{
  "intermediate_size": 448,
  "vocab_size": 1667,
  "tie_word_embeddings": true,
  "parallel_block": false,
  "init_std_qkv": 0.0561,
  "weight_decay": 0.0,
  "warmup_steps": 200,
  "dataset": "wikipedia_en"
}
Each number is 128 + 32 x the weight over the matrix's rms, rounded and kept within 0 to 255. Layers, rows and columns count from 0. Numbers have three digits each.

# q: layer 6 attention query, 128x128, rms 0.0558, rows 0-63, columns 0-63
# k: layer 6 attention key, 128x128, rms 0.0557, rows 0-63, columns 0-63
# v: layer 6 attention value, 128x128, rms 0.0556, rows 0-35, columns 0-63
# o: layer 6 attention output (transposed), 128x128, rms 0.0698, rows 0-35, columns 0-63
q0:122102152102121129196075104179099158181129065110170141159081211134104148189158144125122074107117127131135050087108160069119123112112146087147092130128179102123163127090098154127149182208158105
k0:098117111092164094178125111143119149119151115107117120195144173157066119159158203116124067109059137160062102136096181132167177134124161050165093074151125140102189123103065145108153190144114087
q1:130052125135111135090095121099171143079077084109103217125112000131087119111176134132145125172108149121156180227112147146121074169131113121205133169120119144164152108092129167150155076130143116
k1:114070151104091138109126121103135142088144119137164204116092017134114133083119065139125207178117175154144138141065137166111085160117138150121064150097120181151137100105138156137159116130170160
q2:158106096114135110169066099105118118142147063113121069128116162127160107123085114070163146115090103142168111187105156162140129100138094127128034078129155151173128118121155163145152179133133097
k2:101128109116121092087076052133083088170106132163098153191162168131169078114076114067122120145132133137140168158080149125092100054150125157107080050120108147161046139125076124086145157144181123
q3:146142117196143134139133129099140181129074151066115137161156184137185096095139094104143089079167164082159120140047125161154086053152062127120164143183183118093163139148150082101133131117114142
k3:135120128186162108123097130148168141114097119091075135137163129117193163058158085136142091124164091080187130089094119131131131058088089079141160128169125128063146141150122100100111089148153117
q4:170160155124094089138160117125134158123171114097175078135087123102133128147087163196151130149138157113171137088152060161121120101070164117104172091162161114140142094142174085132085082160113071
k4:166178156106104077103163127132120116081194139100211106136104200073138130082102127136208135166122107097079089122124071139100092168097146131095160097132167127097140122137146128150082133084110094
q5:050132088147133083127129141127101148131067112132220125132110136124148166099146076060136144154095113121105105173168097156120185137179118080079103196170152137206109203120108100113225198184173056
k5:069151128101137101068142179121163135129110182155054124096115155153125122105094135080157162194079168132074205119168148143165129132195091083099108196106129130177110126170060114133184156111135047
q6:104090133142118148175172123095116150140151065064190108133116155173110153133114079175133119150127132124129133106126081106165128156071138087142123211089159109126130102183112164113147155165097153
k6:109084110140109084131130146141109127119050127129139136128152100109176196064108145114080136112139090153100139130112095127135104125153131069152124177094145149104140115132062132097127142101086121
q7:120109138119159082125073108126117100162127168068142139177161150076079124153086173136146126125099062084126092075118120137168119122079140134085086120117142117141102052148115097060155157123131131
k7:131102116199185137148111107105152134107115194098131101128124091149055096194112155127098138125147067103132114123083117137137124105125165147151112071167125106098082071115072117115148158166156099
q8:166149057140081113165153190110082118087103086066128130109173171119116077115140174089153093134196101183035060109143121100108191127143133165184102179167164164121115167090130156195157145128156094
k8:152175039174112097144160127108083170102136165108045121088168134150108126203227150104186132122184095170094095140116096135129139143129078125136091223114105166161115166108060191123134105156096071
q9:054097087109177132194184122175117143087130135126097136105127143069145140176139201119153132148117138130072135120107094117201124130174128105099199092116129136166130072077134141198143125114153080
k9:076158107088115124106154083163131126137166174163063145108159086107159140102188143170095081112133151129105140151109077086136120167146161114148156083124116160104148072117102117206168143104140116
q10:172132151095121147097138122096111129166120115120112149139103119110096115103111165165096131166129139154189188024163113084113082100088135125088075163184094107035124173139132146139122041130146116
k10:150092202084058091138165166106099117110152076071181107104099165065075137136106097111113131145110106084118133096161127132160120109053129151123106127190163112119071175116136122122110118172152137
q11:128175110113101144118176199093174065161161158107138087155125102135127124143148125128133077158118103081140160130140122104133100071133117182098193131165103154143174111233155073183146072173108133
k11:181088133109098135177163127094150118133204136086152150150112141116125161101131115108134133102114130097133131160084103134118110110121101187152113175162091115138204153195150061183155110176070167
q12:170158069112150106141180151134119063138125174115096170126131137097154137167136112094210052130110165071113041111097103162067134053216095103143100118127050113116176196136088125145107156151179110
k12:182121101104209195128204085057177134139108116186043155118131212150106146155135175131216152108117120118136122160121125117128080098136062183146131086177084124086126155142103126127088102144156142
q13:156155215110169152181171125174115107166132170134169138098173109119152093144114156129153178113193123112136076156203155149136206099121089142118128196137101171131174149102163140140127230111115113
k13:094127178164141177122143099146120157189104194140075173102173164078126089109160129150112200113136154111156120132197162123197130114184074107089079183149084140161142139110130174115160205107086174
q14:128094158159074082140043179109049163145157073083184072185088130178178105092135141083160208090106127099144069174121109121141114106086139104138199142124141142114140117124127124130103114051180141
k14:145099082147189089152096150144105165159141131087117145142152154170159110164092101058144163182083103046151146116118135097139102151185096078171140173113137097100108120157161102122185168055140134
q15:162118166163118098093106140095149142123150140083156128111119124087122061104092156172101172165115175085184130144162069119050104101047111101122100137137115085143207126145137111143120128086086203
k15:169103122181140110148106101150127157069186109124149118106068103115144156094069111154092180144133113067118090173174090169079113082167076129134137108147071128174173100155132112086143130109159170
q16:179126093167140146153130163155155152133085128105126164092128121065104058170109084129138143096148157085128122146104150100118165183129141098158140131137140059144176093079097119107144159075150126
k16:174139131176161131025097122153175202119089126124121167157111091040089078125088173163163093103126134140170151124128128148148200143148156144097137188138163124118189128115130120109095117103140179
q17:081115139124161101088179139137095165159114125179122100176134073156156120105131082155075100147160086112103116179105141073098178146154129078165119159128126165094206143159155135169064107165166144
k17:090079112172174145127157133110125206087095159153088150138129130152098105150122037145075127140214120097137058182139132092122134146149113069153095125124141107143180163120066173166096192106170164
q18:154081132089094128142182168155116193084116147143146160142177090088098145113122106143210062142100104102129066148125075129086126206107191106129137155089099107135065119126130135150105114143076138
k18:137118107137052172184151127140172163121127157151157127155149155068084139150145058156189065163144109121119082157145100116132168206157107158125098143119092114133088062131140165146125106114129101
q19:172139141093081058178115142098165078103128123141182089171067148133107169241085173100150170081096106105097140078198051140104094140154184120100112097137105141131096174151161132181220126181092082
k19:194132117034114115213112086127115090106138143143141097145082157135158185214076162084174161086122131081024135144154071111095102138210120170144137141140104139097093139129118174154208131142166081
q20:109071150207144147183123108173117170161120148090096143129117123137162106110172153148165071129129072161160157108117159140104119123122114141096114192123145176071158070115142093089141080094079111
k20:124079105195165142146148076157149159128131105079079094096085102131119130134178148168117097157153121162163162075170128079120087120110147127092122151098160182133190069113202065084166080119156128
q21:198179056118139059119120147132113151156145081161049140123191144058134127154120149117205177123110120139093063140009082152136153151169117181172163149138156127091101119171084122158131153135090105
k21:164219062101158116127143125141191123129168145153034136109132139080117146153134116170160186210109108124161199151053075131068131132119125195167223101097142066176137091160099154105074103152125147
q22:103104178115126177225142078119105123126101104112167102172085123162110109087159143150095120093170148123132161044163149161128097130057189081155118086164128113121094086131193150171080077156143145
k22:097072154116110119193095098139125127118081117112210104129097141145122144124147145164151149114121063122084064073146199115137131145049112062131131123151130151123089072086161125188116146184148140
q23:216125205153145100111147166155136254133159209111048212125135043120113136145174119111097139139107115088088119139109141191097170179215145127094121079133146075136078024054111108111134150204166109
k23:198120209089145200087153147114130219130155201139087244116146083051086119119135182150112116100063086140133156167142145113090170106120104115078117072089184060131107010080155190124107094104150162
q24:148125195133150093138113165195145131148129052057191118175102124066090118093115137120075190096174088145108118132122119101144154150120133129205153138111137116082076027125186089141158110219098142
k24:102151164143147075147093176190116171086147103054157128142126066057135056162061136059156182124151091197095025106104151159175156094100100075163157094107148105129085093183084131110132119207113132
q25:162173117146152119144088138157102143072146144111128128097135120201120079106147111078120124178079196155097153151127104119155145182158044127093170118222170118157145161121110094185084144126128115
k25:110169097127135086165096156139098108095184214129092204076147136149118103103168120113126110104072219124146176118132132113058144181166067104095150101200199098128164184107123093117138117074115145
q26:136111162128066116018171190106203116155118091085234157125150158140128086104098175148084116148166134051138106116117103120097147188142080121127111096150134139154109131142171070131108112157114236
k26:091122108144116081082170179083187085158159109109160086151096147095142061150061167133112156148099134112088064138133084151074177131167081116117116095169133191196153113101148103154073209195146124
q27:116136061143107130085125124130135109099076137129070098112121153097180120141052126138128122096178128085146114138076145083203119106120106048137164133142165163170146191095131111123127089112149136
k27:106115033192140119069131096065088120089077109106082077106098133106156168086111092125111109081110129090116116072096129140156156091175142089117127134168131199137143129174166122187081104117141126
q28:134153084115129074143163072182177132135113097141170131115146149201151147126121180117149080150139122105075155126124188151106166088116146138121088064077170197139110054092147177137164181174139074
k28:150132069071105096047128039154142175145128123154107096168114097191170110105131159098158120085167115119071155191115149184138195143122125113113093047072109149107104045110147112085125198123104115
q29:125161096109179097121039138132183160130125098150108174121147125124120109164130207086178087159080151106149125177187176129119096134168090082123129133132112065146108095126137137209127170118145097
k29:083129128121145165121078112138189152140165100174103198122146088159120070135139181139138142145094150168184230181132137201150044091110114134097061093175038115139139107122093159185117088151150109
q30:126141102166170098143160141100178067146122183105085089156153159120189179112086063180148088114132118119133141173176101209162130133171073161062162121182203107056133052128072027112128210167113078
k30:113191128138141143133129104098189103157132174140083130149116166085171096113146043136130075096129128168116183166136073165224124069145135131075141135126195100047191102105094006081146084148097098
q31:168118091118113123109176095110086133141129144136101111135126077178135101096165122105140123120161168087127133156095156140093107104180086135046040166176186101153092131187075128162111112086176076
k31:141118140101105080178143098078105093158117164126091095082140120161086110135169117151117117180100150124080174175123072131129136100195053152075081162167132059107084123142147109143095099146131082
q32:149117125111105123139097023141112061195121118070158188150130144204141145149115172134103130135141158122098137161129086126121109119129139140129187122081169120154089092071181136105083095078142137
k32:153133122108133078180120093088140098165099153080150105119122156132132111133119117140157091187126116169105087098158099151123155130167103133211140079101175154101102089056190150094136125139105074
q33:130143119115114099183103088167134115110193117131111099146155127087105137173113160147147100117127104102120106158129148152089142156102042167180106064128146097179128093166110089086131174121149110
k33:146155112093180112125128098155142134130193103137121135149145097140132105109154158197156105134104128111146127139127161141110061176101058137136114081068116116099132127104115103154132152123127137
q34:163120140130085090164157198131141122129139164076126108117131116133121076150074138091194187086235164117118136164115211115173101168106145154099177143133112117122052115072144149117191111101165131
k34:200129068162093090129166168168117166123094174087089170102170116100088088092127146101137170119180139093147132127091167203202166180114130156079131158139079122090082106160160142132169136097147099
q35:118146125141119095135121133123140108191103080114155069083110138121161168081095079106140163142074091121108135151152108147154109060115199029105167104073168119158116096147120103122130091130072108
k35:128065135100157093112137095145156159127133103120156103121145103121117132102113060100147183165096055080137137158127134128135115106124167063159150111089120125131156119143123086178156126166063082
q36:153148147115139139121074061132103156121140107091094153113142111109168157108061127102116085117141120154142145090211104156126073125170080180123140140070162146157140165101093118082108072141141155
k36:143132113135134121133066091108107137101175109098159161147087129149144086092120096172112114107172142097088153053140138104080115103090061159144134116101128111146178104112133116142141156168177127
q37:130101151123161150090138112152127178168127157130109139089136153180160203159120153142100142139146118165129128097100101152089111079167153120188141119134110106110139142114114103131074158075115112
k37:136108155128136174049079073130128107118117066144159141039161161116100143127132122082116172153162172191118199091170102062153114119119154067136189140148106111129168154087138120140070090148090136
q38:128127169109178139108126205151127157174133106130117117098171211137077145131162132138049123143106141133085137151165127113177119118144125135151036109146126108125175139147091160172105114096105142
k38:069104142101132108067109080125095118199176151108152153160102137122087148140177090142068107092122133130120143125123102092170192087114138076154091155188123129120142126112110177089132107108065199
q39:153174119108125069196160170141093056130136119179162112140126156106155168124137138140078134089103135168127102113163184186078099076073062080142088129142147179144114113112097135069135129127180183
k39:176155129127154067177145173168160133165137134140154048181180142105167129099163164062175110135163118139115098186142156152142090161150131079158099179133156143140055161091087121124179142132186163
q40:141192113155086156093137105120166157189124149210101162188147155185144116082209207151044140020114143167127202175165104190157143151143132164115111155111121092153101130117094160138115116130151179
k40:193163127122056148161117148104153105171142077129220081137060153137106134118117156136086159144138148189143140101142176143100162138108091091105105128144168148168070136066155165109146136211103149
q41:172123138136078096098196150103139162126106154161065141184175151125141130168093134116139135130180101082083107146138068099119060142123177129206089157129119146115134104069076180105148107087132162
k41:206100124113133114129132167067080133086131129129094160157133120082147095133114124118103157087179110169174115151097068067136142104178195095175156126054109156082149098106036175102168107098161093
q42:068151028176070131121047076193143203154139117120082149090136106173169087100102106070138150129096174134093095144129189080132070138088127148165108133125134140142115112094105167104123185081155077
k42:081193070157081106080064153104128194103137153091074140068221068217184130142127106101106132100137141134140171168082117125142141156113137135157124155102146115110122120098162185083158114119147108
q43:163104172074149163130146093075133109156098149098171102113083185155200111111128165151174207130095136073185148111181108114146146119174140140151114089080152152074094136050131154114169126143170140
k43:114151148105162082154162145137099154134123145094154141091126114191160117177163121147131231102110131082167127143116133159142131098169116101173142105133185158090074136071159072158160200144145146
q44:132093156091142109139144152191087157147111109094153152099122184114224158072156173089125121153095154109065115055112138129136111154088145078160113085139103139159078105083150155141068188154111166
k44:100146157109168126123113130173096174136175187113078189078141142153172164136093149117202154142113069113091147135106172134133162095146196088160109077146088133121086138095133123109086180093100152
q45:104090147122175168130184181190125074104181069124201118160087191158140118182121136131112171130140130147081082144120163125103131162119099065110129211145146099144094166071088145094128167138124081
k45:080119125114190152122181147162127087134079144132069144085169127127178128184122172109126070130141138164111149227127142165157135164112081060127156191141133080128133167062098137064137188068086121
q46:115108108176152090101073128114070098073142170096149104100155137134147188149128155130154132125115060129057096155094140136123170136079115155178122104137037094135119142034105120179106067111091105
k46:121189125176134147107165066140146157102118143127101146086145111155178156145182105160132160147117119128097125105107144158082123160145121138155137136112046131139108127077091136142168064111111113
q47:228086069105096101126186167125098191137145086093144069113092139130126138083077110140155187153160044083049048139120150165122123111139140100134141094168089156181108090107160170173133140135105174
k47:236103094088098089085146115131064240112125161185084069104154163088162076180084145116233135156115146158104077181077103136159199090124120120119150091150126112073100151116177135147093111094105128
q48:148152216180073129176127117116117076169073106138149140092082090101094159127115112094135159146143197043139148144133145169163067189116165114171182149200113124137139120158197135137162145139115090
k48:186158173107099124143130146107161093059111132083132149100111075099153198127056140131143117121084216094121081139138148125144099138119171078121154190102117100133179099171161232102157124122188085
q49:133132087175115127176154107101170098133143058137151050109170094109117168128134128155140102148083057124212082117143122130095143121137152096106161132075221092109100110194134137090101123223132133
k49:172145112141101052155178067123151121100124064196144105155168133117122164128121087124130111116043032157190120128139116148089151099176112097091172133095191104129136091164124129108113134157139100
q50:127134054122124099105175104104193099121117162119122204082176145168081210122103118094183127199118187117144165153106106170116093165134066108127120091170129115162049120111168106155034116122117147
k50:118154128090112086079135078115189103114118149149130178074090153151116138118110091110121081172094125122145102132104107175128108191124132112112103077180151110102108099126160165135095131139099073
q51:167137116112118134148160104161154136109161134111060162092077160089159133155175155123153142150140160118120141193197121126194096133121191028121133196119114154137102118172080152136163146102134111
k51:151112164100097123168100132130105146129155129140096097089113158115099143117109153160143125168087151143213168179175132170125089082055117104141135117093103185084118134183083147107137133055114163
q52:109182156179116178086153119129199121123122150135051168120124103115137084062137104153108199151094208134164194091087138165076161086099068159106112122129067170115073146146098172162157058133118159
k52:068185167132142166096110126116148087069125120127129080115115106127125105048144078118133150112146150135125090092113153170086120153136089130093176149154091106104147065128191164106169105203106228
q53:076135145159084152176111089110141146094062122110209141083142101115105139116094148090156203165140182201068028114180151073147095139099081117113089194147100138179085138119208151185165165156117106
k53:043113105138098088108120142122120115114099184171127109093191045131125184108088141077177159159096164223101076117152146126139134131085084125108132090133088114174121177139134157179159103099134034
q54:130059146244163074121102045115172171140111136064141079155131159129099134071123121097155075147137100123110053052086141097099107110093120103089145157141105052138132188094154056050085107128158132
k54:148072121216207116135100099135179214147085156009114134132174204130080142120116080143146092176095107149087094056095128129073086109101061096122084160100148085148139137107132075061048140105157126
q55:091122143094093098116080159117129090114198082150190067096136094161115093130124112108144114163119102097132067058099124148085115132125151173099137046121142132165183090148060048109084155142128111
k55:147123135159129068092107114156121054129183120148117152135169136115147125190137146065169074140128103108084053114075133148074132171160157137102091051140161104122167187152091060087118190116067083
q56:172121050157149137100092169189066181124130126111090128134141108145160126157164128122161144150110067158075120091152142155145121111129125139197147161071172103147138125077108163079136150151109096
k56:171133159146172125048047100126074108121143184166111153105160127111138132119168148129129077108084107185117189125147139139184159122130132154133152171100126124158176127122117118118090106125109137
q57:116162124077165101124114077186174137111170108067015070104129147080165087163203152057143163142112112110097114216099153129059142156155093156090178050144172087107124108131080089138117133070142153
k57:098146130081175116099079115132186098157208137092070109120140111133102082121181173151156154083070090135136147152094168168062122119155142159129124082118151134071152149133096108126117039054107139
q58:115111155111133146152143084080172151183144157151107140127143142101082144140143159120191066096100096076178134135104127098112125144152147116126133050116176094143142073188124097081040138186127100
k58:145128139129106147151157096110154103182145128089137154143146149104106156152110154169120034176151148100142145148120111155095100151181182124156111067098138140139123091134144096184079123161154084
q59:076055114118164125177132098161161149142161170095112068131131170147078106082162123131155093137069148202146125085172177176164097069082089096113122190114134168140068206201154128127167113185161160
k59:116095182088108158129110102128169144119109142107064064155133093094102144063210134101088071146107083131137154100163179167139088132168093116150069155156114138109098184150191033117131077122096128
q60:160228087125118092130110140078135092080089112112052075119125107095092090164127188148159169115140112162129185123121081086140086133147187184255109148131144112131136166095106132068114133123136140
k60:197109104102133115143199155102104092140163111109084117142134120085108105100083124162110146095103127154132146067156079153134028115103181153208111153063198146157120099112101158102110082056153136
q61:098126107064112120159151171190145057048109093108133101170104157128063171133111105112179124191132119097165085088141141111154081185144117221027147168125114056137081119084203114118084087101139104
k61:083174093029132110177130210176120104076103124106107111170153118153112134121136136100174095133140056111139072074178110113130132155115133214106111115125093073093126108108093143095096140108183007
q62:134164096130134124112128125165140152149107144182039135121148196155168101163155168129098154133162064121177200110053121149163146106104081129124092131115157090161127164144122169081176115053149097
k62:158145149066118128144117141134125113109119111060106073146100158197116116112159128178100087161138137130135191095122105153206177100106118157106109083092169145080152141146137196106195111160108168
q63:118098082171148144079113127143150154191124086140148159144186115137077103187141139093052114120137125158090091133145156076115157157167182111126116082120165180170108138109142196165170183179178146
k63:133060058152139115099091086076169122166121135188117135118153106160089071200075124111068089066122129201077090172146170118117214154170179126121092099151130153123140124107164169106135169137157138
v0:112114127156119143133153132128124137136204136144171105129154202141169179106158158118073103125177114168092166104085142120105143110165108079082183145162127133088099092122173176156162035132152107
o0:115116130083156122076115166126122060106119124144130170149131114081081125133114122127150139106126125098094095129148124145116093146103129164213102103085121140101124129118064103123144193085132136
v1:123136147120122132151137117105085109103077124164163126100138153087086084114117127093107158131216121151154151142128142123029065126159181161202167123102067090081167116112143136095096133157123103
o1:073167108077143091119117088155145161129145119124135128105135150135175156131143135141063140114085123172065160190130128146099188144159123091085084116129127187159116143175082133142129184091089135
v2:106149173073180145112148055108129116181096134108145128117129049153106173119124143141189102106132130149142128154118112084079189124177113097109127179183157157100152128111151107114170177102208131
o2:148120088141130118121149150127105161071175111099156152097112117121143118118116129155139134118154087119127113083102074128145065110098112151153162097110087076088107061138088152143139105130072134
v3:170112131118129159094165137098117150050142125155128101143120166156105114210166163196134112185088133125156078079145156145091056101171148149173100178134120132122181240189151160108156184147125135
o3:095148159137095128174108128152214103164111142124117152113124087046144116108080162129129095075118154126083163141061117143151167103082133088103189075137161115144093043126171099113089126118124107
v4:107066120109100157106111187136086106123130150117122150194201132118116132124159188124109146147104142187048128123096221112153157097126090114173104093140143110119130174128111098213166130154215095
o4:098181115126067122117100080107185054141108105140118163139129092128129151150063064114151115146138140075215099163125109172125116184188159092103184139105110129110180137158124124092177122142080173
v5:135178098098178133130120118148110093091088088155129132123116148130138086106112231112163143145101149174180142152135152111168095191116123129156124136115172117123052160078145131151157107177105091
o5:175095156122119111114148117098140136176174159147087115056090111181119122142137079138113124163130118047080128102128127139088138123161165091108121099174121149124132090209134096083090119150161140
v6:137127165090132135066155142123150153104146133109158200169176107116130096180133037122168096129146114139178126137136148180069133110187100113142102199156165191108112120151117137159119079123106175
o6:094161095146168153119122061122117104162127079119181091125113138116139153138118185130103121089144142154096132138099113087230131142055155103174145053111120067150128049149138178159138145131129118
v7:139110138060112168124027188102116184110142102123099132121154142147119206129099144121134223167129137131082132117081165102124192102096176101146115131173089208154166137106193113147181116048152081
o7:162176083120165096196097052108188082092167097149108161104105164128107136142150101130164051160124174111117161101123102152116061153153100184106143079110091088113110124139109121116110169161097111
v8:114171110111099141111096143186074126124108110194106138102088165094126189149088150112091086105096108200141101053133110122130115060088158142173155096100041155182163134121142079106101166113078192
o8:098113119156155113133096122110168159110096148062116140197082093180083131107162124139170148164137135081158095201148168150133089144132117078082127128119166086091156083142185087163186138105174109
v9:176119168095096175168186105163102105131165144108136096173108076110118150136198122143159068151158182104120112105109143101155114193182051132150144114124183104152147139118060114106097137119102187
o9:128137126137136104054124093096125146149096121138158136086113141104148125131063147105098181139094096138153163124123118140151170064139167110111109138130083112124132164137187117103187122134121130
v10:100175143169048127153120094092203094148086104137118081082165196092116111148089160107159148161109103121117132157147099178137120096079158110105152113123082142158126118207122172104183145151084165
o10:098100150132129151086111124228104114157178116069108186151105068165152073122206147170091087127146155132094153136122171124111162137125133147083092122147131153107159136081102102189050140093124140
v11:121074166166133169123058039126093120130216113133092093136145068113124111117106080128175103142135110159137083164132119158160119204090121126169136132135183087164097123094117115097117138106101074
o11:128155105130133100081176167096155114141102105194115163130158169143117102193125097147085175100179105084097162138110117132127145036164123121098137096187109161122129114157135058153147102137147201
v12:166065132137161156138143193189123139170141143168131060125054137100052119202132102091094153124099138135162155083080090087072147208120121158111173045158038154128100159155177146140141116118139142
o12:125150128155174112105107073130112137112094121091106096153112174149196164099144129112126114120122113145160147146159216187174048113108100095098059175136163145110160143108072135061204101096117060
v13:104091153149095064149140033154117180125083143132099120154130140085138154046125119127123117106133156110109079144191128108139147129101081094109137189068131116114077074026126177113137148115159139
o13:183136163146151174122139180118134079133156130128170103120104151138136130127167147155119135070108099133161169103126137135103132075170159131146166150104112164068142151111118062161128147116064172
v14:114182075100086111135115170161109172139143082122141103120135192186143120086131126075099117078065053181159112185146165123152119126165051133149146198066139159135143114176063140187145145142087102
o14:127073183133156144147158051054179104104117180102112166124151086109072143131119179116095092094147136088101108083131103097085120109109167163160102105142161141133141105144136129101140065131122136
v15:069081072118114088105120177149151154112116124115139082089098102083116149139086079143158048138156108103178128072108109143101130127167102143119174079184098131129130134220137129137154089101142084
o15:188159165111165062179123158100105123123134166109135116173054144124094111147143125144081126115110134198107195167117126092080134146158152115129097110130176130116113120078148138108137159137155157
v16:107155107113101165139097138109126164143117137036133146143153137134203108093129161154158146092131161080126139155088137138123129128075150154147137097105135131142087116086106109133105081104160108
o16:171115115117121115111141115119117120127131166194160125137102095129094082148142126132175087144160101178123133121130122148156144175144072148129138134157160152109158164167088135151111119179115145
v17:117117133126145144128143117123205138158114120168170114086100128159180174139104104124122090144100145115119140171100076069107156093215131094137172086077139113137125117115117136059129173128104140
o17:111097131104121113163092162142102106092088129164167108170146133162149081119157136099142114105127094169151125034133157115076087128045101145168092150135103156136136148131129135133149068107121108
v18:104164129105078207148140095080058122115106167123122122157104100150113068152053164178174098179133119066159167148169074145127103082149118152136109159173144151164103098131167090122136133168118107
o18:155089115132138115076101159147188148170184092171139155139111162066139109142156160106108152142088111143119088119108180152137162171134171109122148090107187083140134152110147145099077116107181166
v19:152103095149082120140139122130141078116100136111097143134139141117152122110092132085198168181090128100174115164226089047130097057072115147153157106143079157086190128166129125145129084113127130
o19:134154158167102138127114114168150155092160117095155074162154113172169116193163152102068066099200122119109148120098166131135153175174148117073119143116166117108124132116076116130127131145166124
v20:166094149146103157182104122063141140158151160096096129138157109120154142113090142097151157077175103170144100117108133145144128121119168110175170160161098111156191115113115159129175171154124139
o20:102142144090148091089123117167148069127155104172175145171157106135134129114177155131119114134104139095094116144155113103136121113147129117099064142132132142138128111097134145180111134087087165
v21:131098169099161089205186113153091137103111161142124123153102069087127109106152088083117120127229134160106143154121184164167196074180098147066097133130143081107076055112100159065156174114203150
o21:154137100156167170106126139099131113096139118127158130156138185149142122152118160130110144151111156141137125133127104090145129091081145113157133176123098145106137196114143123100109122110112211
v22:169044150101178185105171115132147067106103187121138151123153105114110165148112060178197119132145138076171125116100185175122101153122170114114090149111101137142122115078129102121096202044111145
o22:031149132141100108126087129130139139126121123162137082166120137133127127067122166154105153154147128188122146107127116095189140095099138093132200184126116168094104156173101158121149132184133136
v23:134120122122164141136166179100171059086095164124197167177155091091119109116220156131145119137127162106142136061145168148091151133157071121076121127124130153113168104182142135135210139156228155
o23:142121091138129140166089090161068136110125103128134182100128131159142125156084100138157166093169121135128133142100084099160138137141192081177158131100128148100135115094125158120083117098117124
v24:130169112133136120153030102121153134154209132082172185123127144134159117144083162134169132092178136139166152124074127133180114070140195116063182108124101116184113073103129116117141074084094086
o24:137097110096147118125155174146123129134123149186114111115111116136110090143174166195125080156131141088097096165165083090063113148136113160153065102162142137101130124138105159222127108152091148
v25:141103107165162170204216123117122115178140164138089114168149130110165082099135104125152118146101130112130145182139109110142133132141110069144147106153094142172149087126166114153190138116144151
o25:139148148081109093068069095143123124098148043076120120073115133125098146181121097110098159131133108142085077031147157095137080126138138178119079157079156101208118169122088121092083116131148090
v26:231118167159120118101055072162162104107129167125097152180112083084093141184134106112162190171094094166108077091144137124113093064141146119155170164121195098143161160063073139072120141150108172
o26:069130107119079152110163158072072151100094158204137100120133158144161150088146122134132103120122150083156177127104168135200201119117153139113121103161121160148118143162196142154195161081104108
v27:121161137152093134126129146173147190099115127139122097109109125114081116109108049139132109168096142175140133100161119067162134188104150160125150112148106125175189147150145116150171133107067115
o27:097091146068131147166140036100126114150117140099082141141132151120123116148173178171197164132161120117069047183091177197110150087113094099090143080133200143131113112104099139153116123151176104
v28:162122138152179131132181077108114128134088139082162181139141133130117126152106158094114120118090140123143135135148114133096115132138138125116147157094133141123072103132133131119142154125137133
o28:130130155080130158107132139167121151103114122162151086118126116138134133154129150129159115153148085157136126136087108141131164101115166127143163119135124138145140145150123176118149098084084124
v29:133174102099145123136152089163120169147098092132182171139096140110113099138091081087133099137082152131119113144137069105114097119137114145126112131097137142214187165146082083096119137166142103
o29:093087146088166145132120130126123156110107164131124124122139105143066183126142153140105133134126123129177132090108209133121125125167191113124144175115103100056078155212127161152162062113132163
v30:107157109186109143108065066166140135149171094107132079115146185154101095187121188125132115171079082216215113089125114165123115136098112165104161093145157100133088183057137079175159169178061123
o30:129055134097096097125167136097148174176071188163067188132116132153139109114188069154101096134110107070130111173152108156111115124098165149100117088072116154121177065174130175164130128105148089
v31:115122096149094139167153145175073135106102128134096145134142161169165128126092177118128122136118101156126140095118094116162109168137114163145163105102103148121077138160111071108122140105107199
o31:151070185141127111134106163088184187152123111089134145131159104138100122136125111119136117127134146179177114147146127132117106082106128093110138185094142145136121136153100141112161123099123109
v32:112132146078192139141106134151069086158125136144153143110185125144095113142123149118109062132076107174126201068119116144134198077157093170124091100159118086099148100139102106181088120197159071
o32:161139122164091125072130137098198171134067145080142089131133092082152147160119102146156203162163135102092105169100106178076166195118165095162174145080088169149134097134139172103156105111160177
v33:177180126123157123134114166148150137099126112148212152095117140117133126189153158104145142124119151112144125144167101181159138139161164117070178154124209150155101164162099068078154130143102096
o33:125106161135136150152178119139089148161114145165097139136122114127090110065120099139133097142116085112121083100144179135082103125076111156164095077150107097105097074152151163107089083103120140
v34:169117209137154077135112069137129172081153151189109161144147093124130141088171120122115110123142148143085121135142147136113100067102154065162137153172123159135109108080086103080058146119108093
o34:100165114096116162112183184103131163188094122117119074140109219107125153112075159186140173109154129091144132171090112133134114195145093138108167173128112139114130130145175151134118142123101159
v35:110089135095121101113201053107100169156127082112124145120113121143140105137077102143155153141125153151088117153157125136168104126080142184107111157121178146127185127143133109107154169133144131
o35:107154150093118150103094146161204065115138196139144161128158157127099130141163145110115124146087094165142130164112194130090108150113148062146125109140056111159112126138126114142118105167115143